Weights of a small transformer language model.
Architecture: LayerNorm before each block, no biases in attention or MLP.
Training: a variant of Muon for these matrices, 137M tokens.
Each number is 50 + 15 x the weight over its row's rms, rounded and kept within 0 to 99. Layers, rows and columns count from 0. The size before them is the row's rms in percent of the matrix's.

# q: layer 4 attention query, 128x128, rms 0.0857, rows 8-15,39-47, columns 0-127
# k: layer 4 attention key, 64x128, rms 0.086, rows 7-14, columns 0-127
q39 124:42 39 57 56 54 36 58 50 40 37 47 51 45 49 38 37 51 47 47 50 21 61 59 60 54 50 69 67 48 37 52 24 63 72 50 41 38 60 30 45 24 68 32 50 79 39 35 39 37 52 38 67 42 70 23 22 62 29 44 37 51 50 47 68 56 50 69 47 69 37 47 37 99 24 60 68 43 33 35 49 44 55 52 20 40 61 56 58 43 81 46 44 49 49 43 55 16 41 55 54 42 74 55 46 81 37 62 46 65 30 27 50 51 45 46 54 47 77 55 65 40 31 54 52 82 59 42 93
k7 099:23 66 52 34 43 36 56 57 40 55 73 44 35 38 87 55 76 41 42 63 47 50 75 57 73 75 51 33 37 39 53 40 34 66 49 53 51 59 53 52 57 37 88 55 58 65 42 25 60 30 80 54 61 53 64 36 44 48 59 27 37 63 47 57 59 40 67 51 76 58 52 60 61 34 63 30 47 27 44 78 61 54 27 51 35 77 80 60 48 31 49 48 40 75 25 59 26 36 51 75 28 64 50 38 32 66 76 47 68 57 34 65 35 32 48 51 49 53 44 53 66 40 19 61 46 36 39 61
q8 109:33 31 59 49 59 58 25 52 49 43 38 47 67 53 26 40 53 43 55 41 45 26 57 59 40 25 40 40 44 33 59 78 49 77 65 64 48 43 68 32 57 38 32 68 45 49 46 67 90 29 48 23 08 45 52 26 66 30 54 65 48 37 57 68 76 22 57 60 78 44 53 53 69 54 43 61 59 57 45 44 35 32 59 73 55 60 86 28 63 51 49 41 52 51 53 46 49 52 28 66 48 58 34 36 47 24 26 55 61 39 56 43 46 90 63 48 57 28 43 30 50 41 42 70 54 75 48 36
q40 104:10 53 48 47 41 49 28 47 39 37 21 32 60 49 61 47 39 60 41 77 49 55 39 23 48 38 30 55 22 54 48 63 55 23 65 25 67 70 36 57 55 53 53 53 45 41 43 53 50 44 57 26 68 58 67 43 49 43 51 59 56 39 35 46 49 34 40 33 79 30 42 51 40 44 64 50 30 96 57 27 32 79 51 49 65 50 23 54 62 36 30 66 38 48 36 36 62 35 48 77 29 35 58 27 35 21 36 66 46 82 52 62 46 55 67 37 48 48 46 39 72 60 62 48 50 31 42 77
k8 112:24 53 37 65 41 48 55 19 41 52 30 57 36 65 47 60 51 41 43 54 70 60 38 37 61 20 56 56 34 49 93 51 51 40 56 62 55 71 33 37 52 44 33 40 45 37 67 64 38 72 41 07 73 31 50 70 47 30 52 33 33 49 25 48 53 57 68 19 47 49 32 38 60 63 79 47 74 39 83 44 78 58 45 45 48 63 33 48 55 59 37 44 52 67 65 66 51 52 59 43 52 20 56 52 40 48 55 37 70 57 55 74 40 41 52 56 76 58 37 45 51 56 30 82 75 54 53 78
q9 097:57 74 39 87 33 34 53 53 66 51 64 33 41 32 47 47 18 56 26 37 61 53 45 58 30 43 49 43 40 49 45 80 55 84 48 55 46 49 38 29 30 37 41 59 30 48 49 53 65 61 36 26 44 70 69 54 53 39 48 62 48 70 68 45 56 28 35 83 26 51 49 44 57 53 48 47 32 43 37 55 66 90 94 53 61 45 60 51 73 31 55 44 62 63 42 57 59 45 70 56 58 72 49 33 44 44 46 59 43 53 53 61 49 73 56 34 61 46 39 13 44 41 24 88 59 48 37 32
q41 095:37 33 49 34 57 38 36 67 62 62 60 59 28 37 73 50 51 53 81 74 51 66 42 46 27 43 52 64 48 46 21 57 87 52 56 49 41 70 36 54 42 73 68 75 27 43 26 52 45 37 40 51 41 35 51 31 73 35 46 40 42 51 38 42 46 28 42 48 60 42 42 42 47 74 70 85 48 40 77 74 44 41 45 42 61 60 36 34 56 69 55 59 67 61 67 35 59 41 35 45 60 45 76 41 82 36 73 59 42 77 72 45 37 54 73 31 34 43 65 50 35 56 60 53 37 09 50 34
k9 118:49 52 61 53 44 59 57 39 44 61 54 52 63 70 55 50 41 35 35 78 54 65 41 66 30 35 36 55 34 62 24 56 31 47 65 45 45 42 38 62 42 74 59 42 55 50 51 62 49 46 52 98 47 51 27 22 60 48 36 51 49 73 55 69 45 42 57 75 52 36 67 55 43 53 28 78 54 50 62 59 38 43 37 12 51 40 70 51 67 56 78 39 56 23 76 35 64 62 25 35 25 35 59 41 48 57 43 57 68 77 29 19 42 49 46 60 51 42 23 67 68 33 95 66 40 48 51 47
q10 117:38 37 22 33 55 60 38 57 10 69 43 51 49 33 42 68 75 55 62 61 46 44 00 45 49 44 60 60 48 39 71 52 28 40 55 26 46 58 29 40 44 59 69 20 66 62 54 74 62 51 76 35 59 58 36 71 43 45 36 45 64 62 42 71 50 55 36 34 56 55 65 65 51 61 50 47 44 41 73 55 55 61 49 27 35 55 23 38 15 52 42 57 61 30 58 79 62 56 63 36 60 61 44 75 48 55 55 64 42 56 38 66 48 54 59 45 58 73 34 75 45 73 74 64 62 58 64 22
q42 100:37 59 41 65 17 56 56 55 67 49 78 60 58 68 59 27 34 59 38 77 44 27 41 64 44 30 45 47 44 90 38 64 38 64 54 33 38 57 52 58 40 75 30 48 61 52 40 58 42 64 67 15 66 55 07 41 54 43 20 48 28 77 55 52 55 52 53 68 28 44 66 54 64 42 81 21 58 45 51 54 54 43 52 50 66 37 34 62 35 62 25 46 37 49 62 64 44 43 51 72 60 49 60 65 15 66 52 59 53 50 41 59 64 70 71 41 60 60 59 32 54 37 30 68 55 23 48 49
k10 108:60 62 32 13 59 32 85 27 30 51 73 37 39 40 52 53 31 55 25 76 47 28 70 49 38 53 25 59 47 37 29 63 56 84 45 49 39 78 32 46 46 49 62 58 47 50 67 41 54 65 55 47 50 36 75 50 61 60 32 58 36 63 62 86 39 41 58 64 38 54 84 31 59 43 37 64 21 55 61 36 74 58 53 49 63 54 49 67 35 65 41 48 41 40 28 39 51 48 65 52 59 49 49 52 69 35 44 55 64 66 75 19 67 36 80 41 64 44 44 39 56 38 46 40 44 37 76 35
q11 109:61 00 59 35 35 68 57 41 34 33 60 31 37 53 43 47 66 94 72 49 50 66 56 33 24 63 34 37 61 14 54 48 34 44 56 65 22 53 46 65 45 56 41 64 52 71 42 52 32 55 35 54 41 40 45 62 58 52 47 49 61 62 60 52 44 71 52 52 44 22 10 55 39 46 51 41 59 18 50 53 66 50 41 27 36 62 59 67 60 53 39 52 30 21 37 42 47 71 61 40 56 35 72 46 47 71 43 48 52 42 58 25 48 29 51 79 84 47 41 47 55 37 63 53 72 38 46 47
q43 118:56 62 32 46 68 61 69 67 55 34 59 56 47 54 64 43 90 52 48 63 62 25 84 53 57 54 47 29 45 25 44 44 51 62 14 54 45 63 56 52 46 62 41 33 79 58 62 71 43 48 52 82 48 57 28 47 46 34 41 64 66 51 63 61 40 61 49 17 74 60 58 73 41 62 77 65 40 29 65 64 37 68 70 60 44 34 42 61 37 53 36 47 51 57 43 46 56 34 25 45 50 43 70 71 54 48 34 40 70 42 48 70 82 57 21 59 27 49 48 78 36 68 61 65 42 38 53 17
k11 115:56 74 43 61 38 39 66 44 67 27 38 69 57 54 43 54 62 31 56 46 32 64 89 42 57 52 63 55 77 58 74 24 70 51 22 60 53 58 72 70 37 50 62 55 08 57 45 50 35 56 39 59 60 36 67 71 47 44 57 50 29 54 38 23 28 32 40 43 58 64 53 63 42 57 55 31 54 63 24 75 83 47 50 56 33 48 30 42 66 54 60 66 32 52 55 44 49 50 59 52 59 34 45 48 56 25 67 47 73 39 56 66 52 72 79 45 17 71 71 77 61 61 56 49 39 59 69 42
q12 107:70 44 58 54 45 69 48 48 23 15 43 22 72 54 56 40 64 54 30 53 47 73 46 62 75 72 59 77 31 63 27 41 35 54 43 49 57 36 80 26 41 43 51 56 36 38 40 33 66 73 76 49 82 36 60 59 43 63 47 61 48 42 34 39 58 30 60 62 30 33 73 72 07 34 64 51 36 20 61 65 49 44 48 61 60 62 61 37 36 39 33 50 59 48 49 55 29 45 31 49 42 51 43 42 60 54 79 64 39 60 31 63 70 58 43 57 67 53 41 85 45 59 62 51 45 63 67 40
q44 111:34 64 64 39 37 29 73 70 42 67 59 60 64 36 52 34 63 23 43 49 29 44 59 49 50 50 50 39 31 45 85 25 56 68 46 47 11 59 67 62 37 52 42 55 22 41 45 19 40 20 56 53 50 46 49 35 81 45 39 47 40 50 58 46 54 62 45 60 63 43 56 57 54 39 70 57 83 62 72 47 57 72 26 25 36 52 21 56 36 31 76 50 50 61 47 36 74 35 67 44 26 48 30 59 69 45 54 52 25 51 54 50 42 48 30 44 68 56 19 59 45 41 45 48 56 61 75 84
k12 106:42 60 34 47 24 71 12 52 28 86 47 43 82 33 59 46 55 69 92 49 57 71 60 57 56 64 79 52 61 55 53 65 54 58 67 43 50 33 43 47 23 71 52 74 44 52 47 57 45 56 46 66 58 24 51 26 61 21 48 62 56 71 60 46 78 43 22 54 32 48 46 55 17 60 24 48 50 47 72 52 53 42 61 39 56 72 35 28 52 65 52 39 62 76 36 27 48 45 51 45 59 42 83 52 63 45 41 60 58 44 59 63 34 50 41 53 48 40 69 61 34 65 46 34 65 61 40 37
q13 103:44 48 41 71 43 68 53 21 63 76 68 44 46 33 59 23 67 56 79 62 35 60 50 31 60 30 68 42 45 53 49 35 64 48 62 50 78 39 76 48 42 42 49 35 58 56 61 57 45 52 45 57 62 81 60 23 60 31 39 66 51 63 52 42 66 26 56 38 43 47 32 34 66 32 57 51 61 37 32 78 46 53 72 26 55 48 45 56 46 48 56 71 45 76 32 69 39 37 68 64 16 80 39 53 18 44 64 77 53 39 48 48 49 35 62 55 50 63 58 66 30 59 29 42 93 59 43 61
q45 115:21 58 74 34 75 52 32 03 39 67 44 56 65 17 43 43 62 66 60 47 64 38 73 36 47 64 51 83 61 59 45 41 45 56 51 40 50 43 43 60 63 33 40 46 52 55 35 61 59 50 27 66 58 65 68 50 25 23 65 38 41 70 42 53 69 41 55 33 73 36 36 51 38 44 49 20 35 39 52 69 62 38 35 60 79 49 47 45 37 62 40 41 15 54 25 53 33 28 71 41 15 46 43 53 73 39 35 50 57 46 27 69 50 56 57 51 48 65 42 35 60 63 57 29 64 35 47 39
k13 107:76 62 31 28 38 40 39 51 64 56 65 56 36 56 39 55 24 58 40 82 61 42 68 73 44 60 48 27 63 36 30 42 74 35 57 38 52 23 26 59 42 46 70 41 59 60 36 54 47 56 49 65 49 58 31 47 44 63 42 52 71 68 72 30 40 33 57 62 55 42 49 59 35 41 57 55 28 22 68 36 63 54 52 34 43 41 52 53 52 48 47 68 35 73 52 53 63 41 45 40 64 38 29 32 68 72 34 68 67 68 68 39 62 85 27 48 49 44 00 64 59 56 35 74 28 75 62 48
q14 106:49 57 44 46 58 33 27 45 75 48 50 51 79 66 59 41 72 42 58 73 60 10 60 48 41 61 53 12 74 59 65 42 45 41 68 50 72 42 56 48 47 77 30 66 45 52 55 61 29 28 55 48 69 72 44 52 58 57 44 46 58 56 37 62 48 52 26 61 23 44 43 75 64 50 29 49 49 23 30 56 38 61 63 85 43 84 58 52 48 59 65 98 52 66 51 26 35 51 40 44 40 37 40 48 63 63 61 31 36 47 54 53 34 59 64 62 55 66 84 36 55 64 62 46 57 55 49 29
q46 122:64 53 36 55 45 29 49 51 54 66 35 55 44 49 46 51 47 88 71 45 16 62 67 55 34 50 75 50 45 31 55 63 44 51 43 19 32 38 31 33 43 66 08 46 31 52 56 60 60 36 52 87 48 72 39 66 21 40 44 46 53 66 87 56 46 37 65 50 59 70 60 37 53 33 34 40 60 51 47 61 41 51 70 33 55 52 27 34 72 55 32 51 52 39 55 53 31 33 54 56 13 53 33 59 70 55 19 39 32 37 65 40 43 49 66 28 55 49 72 45 61 61 36 50 60 61 80 44
k14 117:70 58 55 56 55 40 31 64 31 64 73 59 36 34 28 54 51 42 70 51 43 55 30 47 40 27 51 61 30 38 64 64 50 61 37 41 54 36 61 06 34 32 35 38 37 53 76 39 58 77 59 31 52 56 69 54 32 47 13 72 53 31 55 46 54 52 75 42 42 65 63 70 38 28 63 20 23 62 54 65 58 17 41 36 50 54 44 49 49 44 67 44 63 49 64 62 45 47 67 59 51 24 45 40 53 48 26 16 44 33 68 51 72 66 42 50 46 33 40 74 69 54 41 40 47 68 58 20
q15 103:57 29 41 34 50 53 68 69 37 56 88 48 58 50 76 48 64 49 62 28 23 68 45 51 54 60 37 69 70 57 82 47 45 40 53 56 33 64 54 62 25 65 28 37 34 30 57 54 50 34 50 20 53 54 07 43 48 42 59 61 92 44 54 31 62 64 43 38 45 67 74 58 73 34 68 77 41 37 46 46 45 50 33 71 46 38 59 60 27 51 47 83 58 61 38 44 39 52 77 36 48 53 25 47 66 71 28 56 41 61 50 43 61 71 37 50 56 57 34 63 52 34 63 58 38 39 33 57
q47 112:47 56 47 66 66 59 73 35 46 60 56 42 51 29 67 62 36 39 42 61 57 45 55 71 71 42 33 58 49 44 28 19 38 27 69 52 57 43 30 46 45 35 61 56 42 48 36 55 48 56 37 67 75 76 73 56 45 54 57 40 59 33 62 68 34 58 24 73 54 49 55 54 45 18 60 44 46 60 62 40 49 21 64 36 56 83 72 76 43 46 63 32 46 42 45 39 17 43 39 80 42 54 48 49 47 24 40 48 87 53 46 40 00 49 48 57 69 62 37 29 56 33 63 43 32 65 64 44